From a checkpoint of a small transformer trained on Wikipedia.
Architecture: rotary positions, no biases in attention or MLP, untied embeddings.
Each number is 128 + 24 x the weight over its row's rms, rounded and kept within 0 to 255. Layers, rows and columns count from 0. Numbers have three digits each. The size before them is the row's rms in percent of the matrix's.

# layer 4 attention output (transposed), 128x128, rms 0.27, rows 124-127, columns 0-127
107:161118095112105160128098141105111151128127196085119120147118129152107135132182153122140144110124137163146129167096104155136108131132175133119102105106143100103114139136105140150155100118090092133131134082127166150132087085117085104124143081090146131117114126143137127104092050134128154128088141140111138113098156105131084101101143139111118127131148097157093135107140125139139117123109
115:169122140126120107107153121158132131174115115098152113126132159148100109143120156143125146095081130127089087138102102121102099135134140153175137107132136135105086119121140136111115124120127095181118137096145154122090114113090134182115085135142134114096130130119088125143117112113176128188135081115134125098133086128141153140119148132094093095163158084120126153177135124142124147176141
109:105151141115110098126124155133098187130107164143121108122186123120156101146136154174128141102110116131115131081123114147129131109127161111131108137152181135118103136115124128069111098150122139107144086116165125164114137137152152082134132160142153114135117140126167150133106161133159145118131151112107185114127133154092100067156097145110105123130094161150098129132089090126117092141145
104:108120120110112140173154093178151127161120197164144125140074153148146150083135167155154144118117160153156162122114165120143115134123128124167095110152133137114109128150133146112120104102174152128118116162111113164156155114091112125154158090133115136152144150131105112155100163080129174122097157144155114126107102135145119123123071133142131121141171139127121160120120098144114135141105
# layer 4 attention value, 128x128, rms 0.305, rows 125-127, columns 0-127
109:125173113105139178105149122100132099130136141126152107143140123109170143106151133124136092125078094169139100123168137135139161123122169168083095119143138159154140141132134178096157129095142156129133135117098154170107098110142117112108156184078139131114128115157140097134114150137121126154137142120084148146078180164115124095102140122129140102123140125136129151136122128088085147157129
115:159137126186130141143154157095149112104123147115137167148130166113096104158120112110139152158118106135129150109139117137112122176184155132140097120118105074155134141125120137141111169109113133157098133095151152121142138168112098095117106150131108118126142176134104105142137100147119110111124071160167124118159184165154150171131128126121145134117093119080125156111135171096137129140098
109:133126137172128101113121168064116130099145093125110104114137112085144140117111124140158090106131148106128086102101181151112122107117107137162133102151134115106164113149095086104152175097082122131084104150144136117139126122079134100116093100125116128120105122134148136151151168133158147129170132127093129137131139120127133177114170121123114121159084125134169125110093151099145100111158
# layer 4 MLP gate, 320x128, rms 0.313, rows 0-33, columns 0-127
101:139129143132093130128147160169147133136139120143109047136120119108130100151147120113157151082144133124110101129123110144151101120111155121120142147130151098148153163162177170121144154156129088144123129123133131133126112086143151133099098103122144177133107127101139101111108161127147130125156115141146149082149116159097089138127085168147137113096096104138184174146134110159075121113102
093:090114110127116160120142132124151083077097136145107140130123135134088086155102092174207108118135126100101136112156138113194094141125144112157117110162134121142144114126112144137129097110124140135099123148155141090122167121103159110151125152145131112161128114088162126182081096141147113131121133139099141105135151089104139141128149103114146111103124147079121166109103138116135112102110
111:120133108133139146147162174139139114117143140146116118155130120133111142130094129131112173153161134142091135109109095115198126091085141122150078171146147108141167117083119153165123139132129123151121172103150092122111105126141129101136191149136136133081145130150133129129118154150138133128138139164161158160075142137109130149128127159147144130127119162123167134210102135123161137127135
093:133143083093130105138121159121095090147097157148178122119102134117143170084094157121116179128166142147112173122108116112127142111126124153108089114088123148125159086120123137144113158116110138127108143133145136144114137098139143130159099130094128116114128128061071133131134106157152143168121185132096150112106112102114123084088143157114137091123116134137150096130099111108137161146155
098:157127121144111131156133150085133125119102137126079160098154137075152135112138159159169102136108111100107138146145088119111181107133119113148068131116108117155123099132117158126126124098114134135142168090157108144127143155120107133076122147133141116104098152118146160105116149157089145065149135114106105088126130137163136127093130194088136101135137129088126134113098114115134097126156
101:130101102102131124125126109147124108091142102125141123102123108115121184145125110136141091155172152145171136074123113153130194105146087142105148149143134088148150121115121111091145118126125133124152121139132125185152116123144171096159116140156131101108127127100167120136114140124082136133091150092117152143112132140107143150124166076151105119082130135142199132101119141181134135138113
098:170124144130117143137110139133106096115113108146106116119136159129098129110121096138128178137112111153159136155172092135127122107109154143123077146128129112152115140068166134102144144148162090150104092127126129148116141142121122170134150143156157090132125120141118107162186112137130136120147128125141157136114171090135129119078158127075164165154178139104161158131117147141079117089101
113:077121170119139121139131144163123091118155123149117152140089133115116105150119117090123094167120114141108138149135121155139126138148088111159135156122137121164114124118119130091101152132131148097079165123112112117146097139127144094133136150172108147181102139140101135177107171066110107094142120160133088128130162140123143149086162094164103156116118115113122068154125143111126155107110
097:129108146092118122141129189143139116164108113122165129153112148163116133137162139115115153142128107131151131134151165150129153093162136141112149175141119117094158139115123120102154104168131137137115124086127108138158100159130138119128129152129186106131153143165137139146163119125142124144130089119145145160157113135151208129106174168131112075106141163136097112146181089136162145110117
096:159149156117149117119128156092110171155093122102144142120133129149122189139106154147146135116137143091174112114134096115137077138173110108110117173130137160142113143123071144144133140118168154153099145084129156143140154117151150155144120165148128126208095098153154156148116150159102106117123134140123134140139101158166125104117124146121119166147142115118143124094119123115094164154107
101:172148101100141102146168150119154130127122111150173112100105124116112187126123117159100106119140123154152130148124111110138159109129084100085129191098142138139125146141136105147154116115077165119153128150138112134159118103168085124157148109125126151145107120092115122126157144111110135104123117077123121147110160166122157154132094131162168132100117112113120140116123103119102099124051
096:146177080115117159153125135110125117140140159153128117099127138142096148122125137090160128111112149155112127126061088123177127170146100113141147096146090113090149099094122161146161187110131113111139149104138076157121139129152131094143143134098158141119087129107127108138116154104170133113145147093158129109122130123113152108126120174120140138110133119183085163131155130135147133125166
102:112122170100145135096112135111150112084121175125156114105106103116108086104172117127131096103150128141168146177144110117108097143175129128159142143115155080117162110133144143114123093120143106107139145133167135188121145146104105186073110107123141128134138158065125128100133121093140137070106135126112141141141124133127105115124129106146131129125114150143137164159085125163122114096128
103:073116097075113131167129141167112137124103139110102157113135086137137119153150121108107124151086110137111180154170140194133135135127116166119149078070126132138138149116166089152117150188114139106158153145123132120126099138134125106127143121088131133110129142085158117105155122136129130114148111141100135152119111107085118152145120156159119088098137164144096114112146143163143118106138
095:137165092156145153097096108161108150151184101156136135136147151164096161143129127142114139109142113131127142106142106172129075110132144155131124122089150111147137129123105098142116118136116138141120112122116094141131129146161119150128129113110125089112090106089147125090136130174103169087112134130117103133169120137138120150109080157165152105113133161125119128099123092205136191112116
103:098137133134102132134110128110124107146159131119093133101136114101109132126125056132144132124135143098078137125148067131125159131087113133105118139119077143120131098123148154121089123112123104092146166142147157135130157137147121115147143124122093104107109097159097093176105124121152106084118115119143107129086176113165159114099139093166113149165114104139098129102078081151099114113133
102:149184104128111112098084147087130107120071117104118132123112104180150157140091090161199129157104138105140098175128080085171138162127110112103071092122125135117157124109141181102126094125129126139127106138103123157138121111145158129156144112110108149113115123106135108169113101130159145110133157117153096131126107116141144126111143109144130112123129164149147136134151152143125152131127
096:107114074101136086091150137136175095135131137135091110152128116156118123140111123128116141136177153108115131146146091095111121148154109122134072137134097139086128120090133092162146102139115149119114164108138145140139119126136134151115175162116135136130146145149132123130099133121141108160129143091093138161119165102150109108117164090129104111083100081110111126096136145110168180107190
096:157126116126118091142093150088115149195107144128134130124111114137142160126162105156108161132153135158136139100145121130176108097122129139151133152142131156147160129113125169164117178098132147128100180151132140117130105129114166108158104119098096145167169107107105106102130165143123139170141108141131151158117132131142075128126104115132167145155133121141151107121091118101147203109101
094:172165101170122156136142123114133129105104111092139116163128111127155113122143115078145098131170144153094118117100078147125162123123113154140106164178136106149121119103103160132094142144125113147111099165146151141084173126135143159075143150113113102143129084178118140159110134101124104152098139125099147126134110108150137075148153136111139127123125127102163153145113108113168163111097
094:148171125127104165102130178105126138106113108142162161142122117135091134114166140085134117092128139094109137145065139133189136091158107158081128139142137152101114156169159132144146132124073141151107081123139110109129136114150149133107131131128110126128117142154131134100109091111130130119138114178173091109136112141144120151074119156110145120095142130113127144151112067103126137102151
100:141089139123100104153162143141130148100110179142120122151119145123126125127124119126105158095144111060151130129160124119097140158146113107117145126112159146101153134131146083166122152122079133127150126132146100128141100109123123105146143146125122121107157119038112129124192112167116129163102120129106122120116123105144119130139130113136097085152142189118115124163077161158174130115151
100:131128102146101101123142102163148133154147149142118098141130080103135179097100133149155114164090098173139145085137106157128140142110115121127158188153135121113086133115124111126169092107120086111155142180139158152151114135101107138117137162133145142100106114115137126151106157149154155123066085127134100089126125091106128094156152127130086130133130130131114088103145156126138144154112
107:158106150136129097071101155141098113167094158119149102090159172163087142115145134102161162124123125211141102128124120138152142148150123142127117127135090144111141127144102097140129098123132114127173120122133089128106134108110109128135125139149127120128112154137110110109147097145090129126128107133130141108115073100112178140117102162154159122166146163079114132152115097120155140183118
098:107135096128161150134106130113099156130149117092077151088139142138127156153150114100093098089117188152119136114126167153111181132126097100122099130096153131132112134144140110147121142147077149089135115159122104098108128143135098139139103149119164084120076141121170136100107164103130143105110124135081131097097117123132116108115136150119122117098101176137169134175134106119095112128147
100:075091111149141137108116118106099143123115096085103133108114145132115112158125092129130137103146092170142117114162107157148130130086119128056082106121118127124075088142127135128174151123123151149114105135159122131162130097139203165102157127136132104116109150127130117147154157163092149120129136104140142104122119136147133122132150126128102156144130157119139098160081103072134149102136
096:105120080107098152134155182124174153150140133154157177125152111147146084126126155129131091100107104147078145104118155184110114105148109139121105103087153150094106096102141108113139153135104118139120152141160142146190119114131149113121146124075140163128108154109099090166120090093099123125132098120149135133111153129141116112117115121134169142111101132145108108130137161165145131151132
102:161136118083105152108140117125112119161102103148136128121121137124099139104122098122117142140133149134129096132105077114166148161133085116107129103135101101136153127121086099160109145113153094135134164137158110164113110103159128115173092144125113140132085173128151149105070118168127102112136151126113162119117184130061096161109148086144082097131129139130155124142094147108106133127137
098:147105129141086141145129146130100131126139132114223095143116117128105127147114125146126133113111106117148176163122122153102112127124111169100109158148170113157132163145160141136146146138172142136143145095115108153155132106089124143115127114142154153155129141135152083151120103116123106131098094090130148103142103179122079136157147143109140095123139092144185149169175149151112116137127
104:166080115142129120155124115143080072157146161129118134173110122144136164102147190127162132149182132078097102124133111141120139122098107132136107070107133124102155151137166114116104151098123173128114113112141095175120122118137138085111105137135143158103099135151107146145125088131108147149071128114123165136125130115102160140150127150119108123121114160104137158148092158132128128149117
092:151137139153132105094102172124124140132144144127127164110129147111107126138087150160173150134172144147153167138152165151133126108125137155150186145116134122098164136103119129086119136136091077170129155123119141109144153125110146160118134131123124125162106164155097097167138138080147169121141131153173130123144106125131151118150185078114089143138140129137127106100107173122109085149142
106:167125107106130129136152136134155136116112126099152104155086187126160164113108116118130112120109095165102164103121152105108167104126109175082117145111152127142139147127086110113128140151114113100141167153151144150098123109151104128124103148128139143076142114093128131176160140071165141158157104137085130152125148116141112123159119093137167136153142096154124097157158131122149087155143
096:120079109132108137118151141130140082158122163107063149151133122103110147086111089174145115077137125115149173114161164168140156124140135105134123139121111112091130133135081109147140144113102119114149097143098084160104097127130143159147130157145106149122110094160111101114141129116117133119121103162081148104128103114153126147105103138113143179104101136159121108129151153117129182121101
093:125148148115147146164159149129160147103123137156126125119131090109142131126112104122105130123145137124159143129121103158151085151142129151126095131154099115140167125142118088091136139096175156113119194124089124132057117131139154090117107130122120160129123125118107122108115144101066121061126157154109119144133169114109167131134157149139110181149113133097095124152136081127097162137131
# layer 4 MLP up, 320x128, rms 0.323, rows 0-33, columns 0-127
107:143134161187087143156115107143134139156140137096115142166121147150133107088104084131123129153132094104132165159126145143117154059160099139110134106156104109093140136100120081122162161171112091127131132081118129144098101116115122103111150106117121135123137134112144131123148115141114086077173124107105137111125166129157160096155124139177113082122141112147152103135154097136134115135124
088:119097170083117119061086103090151154122083163150134102124156106159157122123151115096115149077137140104122171142110055125132120134138117114109110072080145137139118088123149084143151150109123148129127120097114141159111112132121126140157160098131127140142119125163121157105155119131099104117135166144109138131144099147133116156099118118146091119142169137137161126137130162139122166136113
104:156162128093129134125127063109117125150125134109103171117186108115131123107158125177144105149108104136109118167156148133105144200119103105127137103146137102090101117168126100110109112145095146136144085158161154122138172122106110133138146105117134117144142155123108125107138097088092128143108124112143153068111150172173101129127110144128120124148137140136115141117152179116151134155105
096:082154145150153135158110104105124135120145107155108162143158138160162092125118133139143117138102090138113086142111118128141094127089100117103117139157191136111162119133163091119121133137122110145129101089088132114108098129127108107131143149195133116098095140170147121106130154116111122116103097139111116153159163172099113106099097126137150184146136175130147097172127105141141101135130
096:123148145131123131117161123149155096153086145157183139124103102160094132087184092097111160180137092117136076108131109155111112083157105127154138097123117138164128121158112125128133111085144138137100135133133137114127144117141175169127198127135106112127133116115137122114097133107099109113152151090151118116096095141146123151135083121125171081096114110141119128129134149134120110098108
108:145142131109133135112135121124107131099126125156168126143117115115112098105106114133133135145143140087077157058132122137138111169133124141180131118056134144097110084130119106198110121151131117129161133099159120174124097157157103124137135128149144176162101150167120107147095121188114106105128135117162131119145145133091129124137128145119107102112118132084125108110080140143134126091139
103:071139129148165126141134138111101151177160141111134174148122130143136122152138128144162139094114134112124143158146129115196132145149107144121087139130101197089124106114095136104148072128142100148134087165132095129132141187130131098119110152149092115135104123143155137116124113162112149110168084110175138107111128140101136105143144122123142128134148123136072104117118126131114095142163
110:081158112097152154144112131137137117121128157153123121121103111103136106121146120092120117166149116134124143172175123127127099144158144118180160129090136146138128114102112105125108141137125120136098154107120151103153113140094159119128169141137089133195124125172113079173147137086091084122143117159151113117130198103126150150114151147164116116108113130132108086175122139101108144129118
103:110118136113095168160106120107184143177165095067119109141134079102137100129117169154143127144108134145118130112118143141138109094127085110147141146151096092104151121116133130115145113168135146113111128142111140148097152125095176159172148138120163117135133105170157123129096148110168108122132151159117068117127122117134160164145163108158134127131111088127095097142156147136157115146139
088:121156169113086153152105134132137107162124137128132149105156117146129160127085129146132082071109122070155102138073120136139062147145136110123143146146112160132116118109079144134122132089146164103093117130116129119130134090123105138173107138152125146182129112131120143167123155123177127127130132119113097137112107129130148102119152142078096173179108147138132124131133121123084113161130
100:090118126169128164148116194157085178107107127116096147155142103128092144111146078134075148148112150129142070147147134127176172147123111125153107144123057109125124137140115095156140136127146147119161152095119114120118149132097138152155160152137144112154142161135133121109055111118099115153099163121137114149115133154151114142113120105133144122124123115129133113118103153129125160139118
099:121079102141125129117150107127159120135090130131107091108134101139142137122143145113140125109096126104133134135102102153152151069135133105136129129169137147128090112158140119105150137137125125116160127190133158159144111124055126113148150129154099141138089107168124101147094148112100176156173070112133121148143124146134115109126165132144129148171142164114178116125142171099087132151147
094:126093136129148115106151076156097148150118101141089134141181141119121122107107165118117180118120139096097139120113135133155132101117148099139166143136158100090102135101093116116110142195140135169146126132131176107104129117092127127108140116123143161136083201118104139169115146116138142113138145106143124119122097121121160125125152148050123089119114142146105136094142111109125108124149
087:136143088102156132141099129134113141117176110124096149097139089132146087150114123110113111143089151146127108180169146100129113157174099148119129130102124143139120150137168111137179141150110128110112179124129123136136101129146099076170151136118099122133125160110152164108132113133143135123127133164108171123153172106149141178115120146142128127089120166100075130139119119150156112188139
096:091136135125148134105134165096100088130086100114088140124124132095120099136126149138170138110130100139136063141164174071109109142145138104098112123101124150087107125164095096148125167144111132152115120114147111121113120104115132136108157145119093099122106147143126139133152091125086148123156141137151143164167126119133087124129122109129086111094137127088170089168105134114158163169128
103:085153106126136118119138157130159155117107085112164123154149102108140134147123103092084151149134122121112162101128100134154132111152103140104152132113135208122098118070096121165077129119089153105139135157127132182151134124120087105171115165169129090127116129133143111150088101119111132109116097103138109110098086137153146123136105077139103144121109115120115113129110115139134118094137
104:142119140130145134166114125122110137122137109104111134120141137139108091137148171139115178112128115144133156104157137168104097060178105124125164156123116123131088143115124091119126144140129143154104145101164175104101132139055119119116104129145131100153171135151123136138136113128082143123131136135085120127107161127166089114161154121110098155135125082119125120111078172097136096172139
099:158153145124090139156114123092144160138140113119156144099125121119165145126137112135095132109086136114088127127084120128151136145103147146125119106192154133175147092146130127131145077102149101088151165165108132142110140130103161095154104121134148123142126117110124111156146103127072162100112148108159137133139110174098150120137141169091147164179126120098124171133097102145151135093123
097:125107128122156156124160093154119120076144122159139102138187121135082064085107154083139094143119105074121105146099140120085137115132134119111117113127103105159117159144130087125154094149134099099154132114112146171119122136160079153104167131122126147113136147108127155134107124141118121110118115158124113137143138084120141137108159112131098108153164138107125131137146151113092064144150
103:156109100153113116119122112159161120179107147120108131146145146134157125156151106093152166108091134104133111125086101101087140160145133104076123108139141151129149133102090177131109179104130142136119093137126123136127113113140115169116081147105128150144140138123163091160120110132120133140123103135109105105087148121151164132128105097077117096122170168171096133165120106123089096138148
091:151135138118149128142142122116117159141128129115113130102151130117143115107138144150164144132115133186143125149175113093086123144136141135158141104134135140167107121108121108112150146093149147104125129181065122120135133148087149131132148139134142106161086116173101127164111139060128150157139110074130165153167117109155113142141130109090135084173176098140104123108120148144166094151145
101:092137129155173137112126121171161109122114081124099142140186154097137202153126112168111106116157112106108158114127101149155136136113112145138099124192142100116121118108135123139067091147117107107135134103147151146100133119071110140131096127128114118168147146154124127142105139121147131103122123162123118102097157144106110144104109132145134123146112169159098140089117144166149157094125
107:143119155094115143139151144126125117150157102147098090152138118100093063135154103149149115120154130164187124133135109092101156148161115141143108084101130123176136099140122121109122155084111169143134129115128090097074141144141141134061120092149152138134122113121155083142099106167133139157164116138149122123127120131112118126155124109132105090127116146122105154119112135120110077081129
103:108122162153123156132126091095155141163127138116117102134104157166107108115113122110121115120150114154128123127155138107084178111158166114164157161115091172125096127146149083139080084144135093127132102098123123130096174124114110137101127146158088139077158111140135139113088100127123137120105117087117147128155095129134145150119153142131144187121097132145122138078104147124152163140092
099:093116133140133104125126138096145167122114150131140138133184134127134120133133132125172158112197147125136181121139106131062126102116126098107102131155131101093129077121134150114086105125111120151142099120133131149114120143128110124098148113115141140153110171107149097124113151149169167169095148123166127151115164190079128105071153127105129147165122097130129114118149128124104108124136
099:129139148142155104078136117101123110133144089138126125120102102087119129185139154179132129138126104134108146195112159140168065129127096115127125101156118123145118069115121135165140159110176115137108126141142133163168062100154154120143155111159137155107121134164134153133139126091129125116100124123125162126153122125109156099077143144140140133152121129152144143155098127126091120103118
103:085098105093131107097154115103120102114113113075145192169099161117156133139153128148108086153147140117091129166121122154121107111140112067124109143139167100121132128112144121123100156153126142157118151140128102110151132136108080143154147163125153093083146151138174094142155116103150114117125127168126128092124130159110145127118126100128119124094104116118146163181128124155117087108113
105:128129114105120171162120094131120117132117092120113158141116164110139121102099097129125081160133154162107138095145103150144156138192091135098151135152100098124102128105116136110123141143136092157136140130141117157104129119170160107178126113109126137103107154106121143118113174130129128092118169112075124103116134117110163151106128093152102164134150145130113141150163170146047111136131
103:135145153156107088149143087104120135128109126119091133139096153139157167121134110116133150118153149087162117122070149111121169118166115109153133124146127134107097136119074075168111159146149127184108122118166123076087151130111158119135153148099113111101159111091155160164147142109159126121127122135113124141126121104156147130093120113145111091130171187137145110104118113139154114139129
111:080131149140156075122147084130114109131126098111124081189135141129134096086086127140136167142128098173151099168118113139105105146137159146128160128149121135132142157139168097093119122126152136088114123138140147123121101129113149117084105101144149145098125116159105075103145104149137130139144146140140121137127123095128118139160124148140134135134131071062139161132112159144094078124148
097:132143134109133126141125085126118151148117126104117155154122135140133092178134106135122151148095104128110099138111099083132110199160157145098110105181115097122142100137139187107109151127140165134184160123120132113130172093099121141139129115128141143112142092116135119104134135123117109134153110113081110156137139170187089151111102148117174128152134148148091141094125148154114161111145
122:164116109164121159172122136119128116160152139114114146106118177093111103130119077138122158161127109110159116146150157149094116127104118124147164170108144138152137101097134125190115106116137138139162107123083106162121117137144124136155127124152129126047134137154136165117140117138118145079127126091168132119087118134140117140197144086121125137119114140099124131118142100100129097088151
097:088093146106115148143132133133127105097120149115109133159150110145144109071170171092121113134111106131153119090125081089127162129120152146151135119153104082141117082138175090112172118118108113085130105129184127123175103156139107171118153122113118132137135137129147152107164117153153177107136131089149104085090117142145157128130131138148103142141106149104154155137119110128123118149161
100:121147154169137127149137144131164140084095108128113157121132133116147126144131139086070147123123105134140119111127168162092103137165103174133116123137130138105154133143088077090133161119170133113112125104126105137105138097149098090104165121151105130065120133117124123116112185144125122115095077146121124122138135120172149121117145167127110140139161101113175124156111115167098089123093
# layer 4 MLP down (transposed), 320x128, rms 0.302, rows 0-33, columns 0-127
098:109119124097154152110140134169156112091140132091206108115138155121109142118124167157087139126118118143117133125187129109129082121098128173150118134121169114147136129102113113118077153122137136118169101114139182110095138114168144143125117124140121095156139078173123114111115115085142159132098104117117102122093121134157088109100141125106113134126137143112141152132078134105129122145174
087:149115098107126119167164148142155137126133146132112129156103105156092146096133154142141069126143124136122097124138124135118116132120173100147175197132101097157109130124092129115128108174124111109120082134150159116145165116090160108127122126123119137199135074090161119159115117159127115160114140139142127114122128103143144113126130134154140126117116139127089146105123087162085103085083
090:129127133117151168149107159153123110118077156116152099126111085140132123158164139116137097115145092118145158109110110141164151122093162092105136141075112140168135137088130121141132127098158122142148153104143108124132096171159156153132160123108154159162139117119148124111120092131198149135163135101141126126113130135151144153160162113143180102160115148146117181142144102106120169120152
094:118172097106104150133175132086121163154130133154133112143083129112140154122123093120138141115137164107103115089109108149146146186122104132149123114167115116139145173153121143157108107117113161116110137140122186149141102104126110123179110138133096109077125161111110111163112108131121134106148116149147193155107100123181143142147142119150138151109102100107077131145119129142160106154120
096:146122114144103133155112127131144143089140117092097118139144138115132111153113126143188122116105151140095143122151172124166114124159097133111157151127125133073117149115145118144116109104137100092137135145139167104106129097106141092079108116128163150160135145112093109049160113117144123125135126104139111127147176107152109092139141140100107133129120133175123126100139193169100138181132
113:146120098095116132149158096194143136178098106082115129065140115136118163155136108060109140101121123122150125146098108142131139139174122125114112114160118141136160141115151123158105156147133108097154138114128129107144161124153132133120148110155129134122137135068101155124158115092119177196121137105093116125085121132114144132113119169123107136124130126120113134164151161132151144090154
104:162114126106104107067102142146115135099125131108115133126117134097116143074140110147131137097102126147086156112098171145124086116112167144118136137175157151127090107135110127123112148139079183117115166118095149110132135091109095135160150106147137134139105134158069136114098141125083130126159116125121164132153174093172126147124124108092132122125126105125148147121117169129134096084099
095:100115127118105128137117134114127146088110085167110134163090181132139135121120135122119099105124147102136122125150116102118142169134138095117150124180075124122119121116159100148070098120080144110175139109110139130126137136141124133098130111129155109072129182212144125150135089121159140133126111123103112127112140122089127124101128120116142141150184121137105131132160126152081130166142
106:140128134162149119093141155121073129177149123125125055139134156149128075120129089126142131108141075118103116140133099134140183122182119086085162140135120132116161123147096156127144126116116121121139105132140146123124099105108129135169083166136129140143105158170082103160135150108114143162126120113142138105129145140129114136171148152101101142116151172105131135092139141126153144113168
096:134120108104110123163098140146132126113088127155124127148118130154129093093154143151132086112102153132121130126152199166121121133086146124130176130110175134131117068101086107113126120151117109175093117161103130075145146148067121112129145117112155135085132152118136129129148100135126156125123104141140113133116158151161117141125091117172165121142120126162153108144081110134133139077143
119:136121161176114138095166126142166124106104136121128129122113149141153114171132127112145135087108124098130113120129091166129166167158120151106139074151166100133132075108156108122118101138119095106117148151175121163115113148148141117096107150168143101136122161127155138132125160101176133103088158155137110119140127102077104135177118163135144136133123137125156080128144133151150128157173
094:160180128099138156141137140114073135123124159135114154156146113140091157168171128156141108107113123101161121112152122123114157151136092093128132116129121148118093155136125142179101115112101125087132086121120145175135085155170178108113136128134146113127130144114132087109130090086126097082138138107131107117152126131124143177146089117131143123140096121146161120111101083118163123094092
102:078128128136090149123139168139150146099144157120172137116167112092109100137126118160142094120128133102141130146104167121163145153101098155122125128114121093125124136155124125097146138100116156133111140115208094122127162126127137152103111123107162128147134133123099124180108145072063126121138095116127140150136163165163117111147106098179153141114122127071116168122114118149116132131131
093:113137141127132137064156138170138150123100163178092141126123161142119145111119144137125121103094158147131113076112115120097128090129136119100135144175107105112137111108106119075105097114112145102109124138130101165152211086128133132095116135159135156136143130170121156130126125111098119134127121172087102105151155149128166129155151118137117117121144147137140103144119160115098094108081
103:125100142115098101159133091115176108118134165107151126147140169134136121145172089130126153136109165103169138156118127109169175166175116142129125121137122129115113157093111125077125131101085137124147128130127107125146154199120108131114110134107138150122062128120118133132110109113111148140131116098101137127104107163150155138111088099146148163112126099131165116117074172107153155132113
097:118137167103128154099132133122152113117116095126171136100089151141155154162183138110112131123092161126160137135108137111113167127142136098106113170126141094132115188132135110108167089128157149130125148107132148111102118107129169174125112076145140107110117129123120162067114165106154115129108153128088115131109107131093098166147148189102093141096121119104128129140147123115143121160137
114:130106099114132144116130103113129136163129133137151179134092100110153132123110079169145130124121111128097141128127107089141121124127148147096115133176128126130142095120107191101123167101145111114124128137102161160166109135174167139172161112124147131151096142123094138134156117153084149111124158135177105138125039141125146140134130116153116123144135118153123127064136141106139170110127
098:134096111104148104124102112136119179105145129154095133189129159128105123145115112140129175088134154123109096144123113120139112117152103114127124142137129159093128158116094127114120155130132146182145116121128161064150123160157170108136130147118106148121107151105098139175105122136103134096123126207111116187095127104118131104143105109145083122122101120131163074141139138143108127135152
096:128160123115126111108106167110118138152142156117140154098126138111143159137180088108110146091131119123136163109145130130131163105142111113098114160073160162145131105090124113155116123092108114141114130126145109064075128115117124149096112123149114132159164121136138088113149135104167137139121130142111097145100178164090125074153162114086161111153104132125132101132122132180130161101127
096:183177141130155140143140115105119111156165126124177126136136123124168156100130170150102110141134087147149092094135172129134120136127107134155141118111131136117076078090145153167129130142134120110104132114117104141142158099117098106121134130180176140138107140104136164137097143121125151115132148144171118143153114128149117079153119081134152138192114156112124138104177129104131143159142
088:129137127145133170162116163141171145125138102113109167128162143104115081137089116141101100129118100095124127143118111124146148096069158140146088136118138109115103173142146118184073124176136111158118144139148135166116145111140138135117129131087090101105104115127164099143150120146180155149116142136124103165093161169135125156136156128138151138131123119083090157159145145128114144110145
105:129165146143095076144165155135134122133102137192120109160093087157161148109135161130119136153099134078140128147117099108103100154124134124140166169157119114115148167131171109140112155147130146117117124137137109138116142131154096148105122090159145138100095152109174106108177129127136140125112155118131123140145155100174134119135102096135115108121152150171117113189124090140096091135133
105:155119122127140139130140118072111142123103165133119109116135146162139120128094093131124090155106145167131123098144091137116141129138121091106159126139150131141141146110137092094082128142139122089119158126155150118146126116127145138140119166087077067100137108160127125111141079137118095087110124135114155161196132151166136091151113071144108128086106157125167110129118147109091139134120
107:129162101130118127082176134153088102117142094131080156147110133120133165104092117095094131139102117142128145108117149136162144144129116143147145127090136126143131139119140161173130117122094112118144169085104170115137127108124177138124098136117139127129143125154096119079166140096135137139126126151077097108096120137163090119110107167115122107128149070080161120113123130131086179126107
100:116157163168124169142129108114109188111133174119131134103136129170108120134124144118141130124134144182098095099123162157156151137132110118116109127143148133129174156161122123140096129151134108122151127148126144118162089090129126099130168143105120140161116119119148166159101162134126107117170133167087098145158118114110153092132082100135071105140142179141164150115129165159145137111128
101:125107157119119117153145180142104132136150151131123104080171137134169135136164113141107118141159153168120122106128108138119132108111112161131093129128106094135120127165104143089073114134147109093112127138104104156108155123161137166107123118139141154144152083144168125116139151085121129120166089165112116129152170160066165088137141089152160091127139138102103157121155120144104126109135
108:093126136124144110070145159101135139104139130121136142158146121102150078142158137097093116103143146182132139119122115169142136117167076170106144126119114138107107119143139115130127112113112130185186124100114151111133149126141071090153124088160137183137105103138145098131137115125125131130107127137121110102121124157161109136112175149130144104142199090119110152124112158118127144131098
102:143165136107120124100132100162113111112110123120130116119114135098149108149158112116138101117082201128125159120101131131155159123112136131106104110111099162110143123091104097134173119145138137093067126123131143116141152116133148139094128147153108122126158149184137121063110119112145096118152165090117106112121157123061141128143171111115111105099134104101140141123087110122178102109119
101:121200141126145116147153130130176174121161076165099171118144151130110134156134139146109109136114148121088142121166134116118097129129149135118166133123112134129105108138081169101149144149153102103127158165134116131126105111137136124146116135116144075177101114132098114089116118149069070138112107130122159177156122136142179141119130132156139148113175136140124104135134156126150133151125
106:141151149070123156129148180150133148184117152188128155089136117131109101138106100075119144109142172136114144112135122137130118105124142117117116173104122143116111106141102135175135124112135116135132068169117081112113111155125128100099148159132121169116123130132129106114158119119123077115154146176097122131172164128121102134137137086136079148107126134172106103142107121143121135133148
106:133126114115114120149167122105071112116159137153157163129120100128141123117154095132103147089126144159118126104136110136138147144136127171159165078135101156132141137149152182102135122099096152162153088143104117096127121182166112102152132138082107136130121111130168154122161143132142104168115107149103171086148073142126161128115101154144126131145144112121111148140135140109089136147075
116:128093139122124129083127101170144131168121141134101142175171149125125135094155118127114103168085157136115109107112100077168119142106113147151133155115123130124102136136170138120107098136127155152133095125142121121141136161124118174114145073152159116197173121170154113149111093107106139129111141132148123122116151140109130139081118133090126131135185157138072140159133126100109130122126
098:152154119139141100116130134149118145124114168151145089124145106123101129172115116125141127138149133148117115168148173120132112111120061132086106104129110176145127135095078149112129100146191139145075162141134138126159130113114121103077120147155119155147174151095119125116154125129136145110141139133122087195121133151120123112151101108135081088154155111137133093165123123151094105134134
086:090095088131117154086127095113099108145171169123163122126109155148126120101151120126126124115136178129111152146134110078131136101109091089146111144155129150119118122125176174170131128146117128158114109137126158121154111140129112158171127157113143104208158095159132111118130118141108109145166139127122119156142136119098092112114120088152116138102085121144095104109115163086125141137157